Weights of a small transformer language model: LayerNorm before each block.
Each number is 500 + 50 x the weight over its row's rms, rounded and kept within 0 to 999. Layers, rows and columns count from 0. Numbers have three digits each. The size before them is the row's rms in percent of the matrix's.

# layer 9 attention key, 128x160, rms 0.202, rows 88-127, columns 0-79
092:480528492471490535483564413484552571593466453538563588612484463438514510499515503507528499394509503473508530573417478494445485554522464497471492513445596435530465546562453541425472465579388515501539494513389505548544503550500476471591455432
104:495478575477504434537521490577461429460411538444486445479497541529540504527494460608539532490545555533545541511425514462442370463490449442577483407440535546519520455490532518516607433607608492516563504517475483535472471505537488474552455465
102:430546459508492466522506453563487586539444372476511600489455438510489561517493517517441458497501484592488480487543513431548470533479472487543495564519517484523476554512499499483410533515526540566542520482443518534477515499520517494611514516
104:499568523556550478515419507427541504431483496480518569525532446502580552517408481392439480557380550504484497553543528430502476488471466544397495493490477382580589521550552582478488530426460482515540456421546406527526542574493580489492552495
103:477497474500533518468437531463504544348432456477480493441386512526481476532459472569478469519543411475512484508405502551494504509458481411425631549522500495536535571446471473560468489508563518501520504454441469498444444480602413576514488522
086:492545469582419492469406538571542447505560492457531567522474482555515540490541461555440486512566460475501451444542471601551482513590493500439455419457449522533596442533462470493535496493596495477524533483482499590481526451545490499566530574
096:482502462418449408552482548466487538454489439495395488551377407477462486465489520423567449507501475501508521525524470564490509447524462488507562509531545478476472536507400499527490440609479440555485602517429516477522476472503490514457386512
096:521458534551486561472573512534570458478618464479549485423474545536444467433473521466467610411655549484500502494467536459561496458560518469503495466500461474569531446593533422531521459513400583450453479404468569599533547620501493406467507455
092:488539538527472514484478536533433518414416536510556535475490503466453433470486536455513513522480511413506507407424403484438462613544450457456435492497487559545529543397496450446479461532567547428542392555502517434568395487434574483549582534
102:496533491436527507583479423535421507387550487495424456497506534579471473509503495525491519487499615544624519491523458599469458552531460515543515537514482515435562505477509579514490489498552523496569542536651419465529536492564508451469479505
096:509360483552497571504405497510527482460509500441539486520547527534517525537451472596423555510614466545558555507507505507507502534431509519502536465477504517448610507376509550505516462557494388508447511453493538364542468473459479581478513467
105:344452608445499508463514531545464524592550509550503509541450420507414557514499524581462517501503536542418546525585462471462446477464551521470563503526464548490525520532489419539432447598527435515492474449501538505587578482455496508492606438
102:565485497474449615492431463517549519470568477563522488507413485479527389558520505448482571490589500501515520551528521569480515382540502491474437542477528495467413411488476509396572537436531450575571476565455517527491514382521460573479459525
100:503521442450446606495453478526582446511417508424500547517463453620484513499476473528456473481480496602428498492353492550487491459497458538506561451611470474460409485588634524474522467484477530520557519525480513509494568505546518502456568519
103:449551530464635484520398482461554460512593570533471478451570473533484498524511450555517477496456468445541524500634560532493452429500437561420497509529499560555479507645511484436458470566529495574520553504495564546478407467545553474432531542
094:508458516464399452426471478473516565509528464396519465531528541506463453464447529576523529478406514387498452483539517519441414448602491588440429629530637509466460461504392557556466515489516482489492544532537490564442485582523482440505533472
107:512536491461479463457497482459558506435459545557522557479455590488511493451578493485494441416437645567427537532500532542486533593486451534521449503516514489459410470458477493483560473566467494453527451613505444607454461536496477438419561580
101:455554451426631604480516473489384513431569401396473507508491407577425471475537526623438474419507456518462516491550588432567481484471440478475504466442487508542510503427446513407508508517518508513545442514438464414403537555534486533419460537
103:534496512551421537591420472505480486552489481508457506514434495449504493498537571478443461576455514540494485528468514476498470530480479615559532521414497550485498520485530558355578405507494508588504404516552516448545554571507418459501562515
099:459551503435476562545393494611528434451493422540571526537489542510522446526500612600568546501563431451503522497503517461482541499535482429518508513518437432506521469499423622524568443542467519434425444539570563541509489454480548558543578491
100:505501377510500488483454563529365480449463537484475502478451515556407511509488482474492536421436508554504403521497510369544599566489446530507543553410496481445501450574542539573536417507405518560492582421528418547490505568500558526505499470
109:427594485494491480535438519571579504607556410574508383462454475528574492461540500445500548523423479516551487432473471566487552501489460480455583471494586502569609501553414550492495456467507544489586551554540562513465553508556550443522494531
104:564558552502544500508387579580485512497491542518409520405446494510543463514443468450484521471523530512492473557508508491588496485532432468533450541441513481431545524517564478491415444465459426456537559399563509444503465521505448614430495461
103:477431503554567523492524459476594528459428491425530512476541531552487479486558519417454502502507453481505508392591432430537512386476507418476528442417526454454513461450455449470524535552424487545467557615502512569518504504511441443521513540
098:422439530504445595436451501372589558475448467575500466432397571467474543530465553381439578531545530414542459513546518493556527555457522509474476466500507483551557565601477516538451518494545643456499481428409407536545473485562490537519517503
108:449542486396509577496552481481453479514561418513506499526552505523513453509512493482482353488547458398449417524584519466505414549426526545541572453528519483555465526544460501542484475547475435484558517533584455422519512558564513522466360468
104:451564586473512493542498512506575447514507619439538506485568543549457577474489534585395560568589523486551483538619590503413583541534529556569552494452524537503580438479403491483563500464508435422468519514530486560568419538499438441511409561
098:430562464514482507562577517580511459459471447486522581490452553488576456490417445548494444470548518584491459542606435496596499461485448574540500506507513492565483458484464480489526584507580504493509524523553507568550495537534587589550464514
094:602532551501527429510496545507475458651473552469536484573574544510558496516478607523482506462544589453501508439514484547505358542467495432506555483543538452509473509469482411539454523507529484540529472515449546539467388507485541420529543513
097:565474507571453455553496569576495511442607568542538512577559459361515619575538445535463461444535514499478460442543468494397471431506463454520634563557531473554521505525540539472542464543525520558527576455555484450565506466487450496487487480
102:506528457544472573449536608442550480452444477538453462629571552460488473565574498572455425522420536502501465489491454520559518422458535453580601486515499476491416522475458491586486498562514493464408478508516460526583522513552497414494462560
098:595514480465534470554461564513520448528577432568424539430498462396552504514477420514501476514483513490517490501482457443455509422506541506513492454502578448478504563448495524495548512522437453469437447472534535448548612486515529476507500517
094:477504516450460541410601508453541570407495477529488490521429439456545489478544565585493519496516446408506475535387462495476483468519467557475529402478456558402485580496518494489484486446493553451486475504574581509432461502494529526628510417
092:507596526493456442486525465419505483521509532430500455440508455489584528452439500507539546552521413555499439454519504528546432467409565515428509478570381491502523560467590567531527550462485538565464446485503487475522586410513452539450478535
103:516567522522472472514499417439548487404437572483426475563472461546424523507574529505472491478520498464501511476539488508578517514479568523396477512601530534549444404418562511515438424489485490439540498471504474577474427597498448502502453485
106:453543413550471499551585514434530485526502515486497471477573467499496491423435481603476475455475477579580576479469452538490541601460587542525514526415476437499421471454510431523502461475458451454536498460511451484488602472518602551572557543
107:501521470434591471504424499559362471518509369466470368549543559486500418527549508484558496526484547557515479493453407465477542453447429510470507610463481443638563442431511472458551467471407546552533462571549434419524445487471487482506501534
099:465537391399441518505497523495546520541451464431396538495516550525622567576503531444515487533470470562522610466521551600483512493466513476488491501531526530595544503468526471428549457470480479588526487458501545474552552524590540482496461463
094:591503530499487459520518537339477386569529385515527520491532502582499413484513493552495604495565412429416518495428425507549499558516500641539498563515410521466429509573467534515480497493410457430425478543519469582502521471535511548483492490
106:493400458416451491439554439540473518459456479548524505419535478523469504504498503545517551604534546453476433598476447498472463526523508550522604482440402463537503471539486463440402479623549379512548474505529499490464418510553487471514546513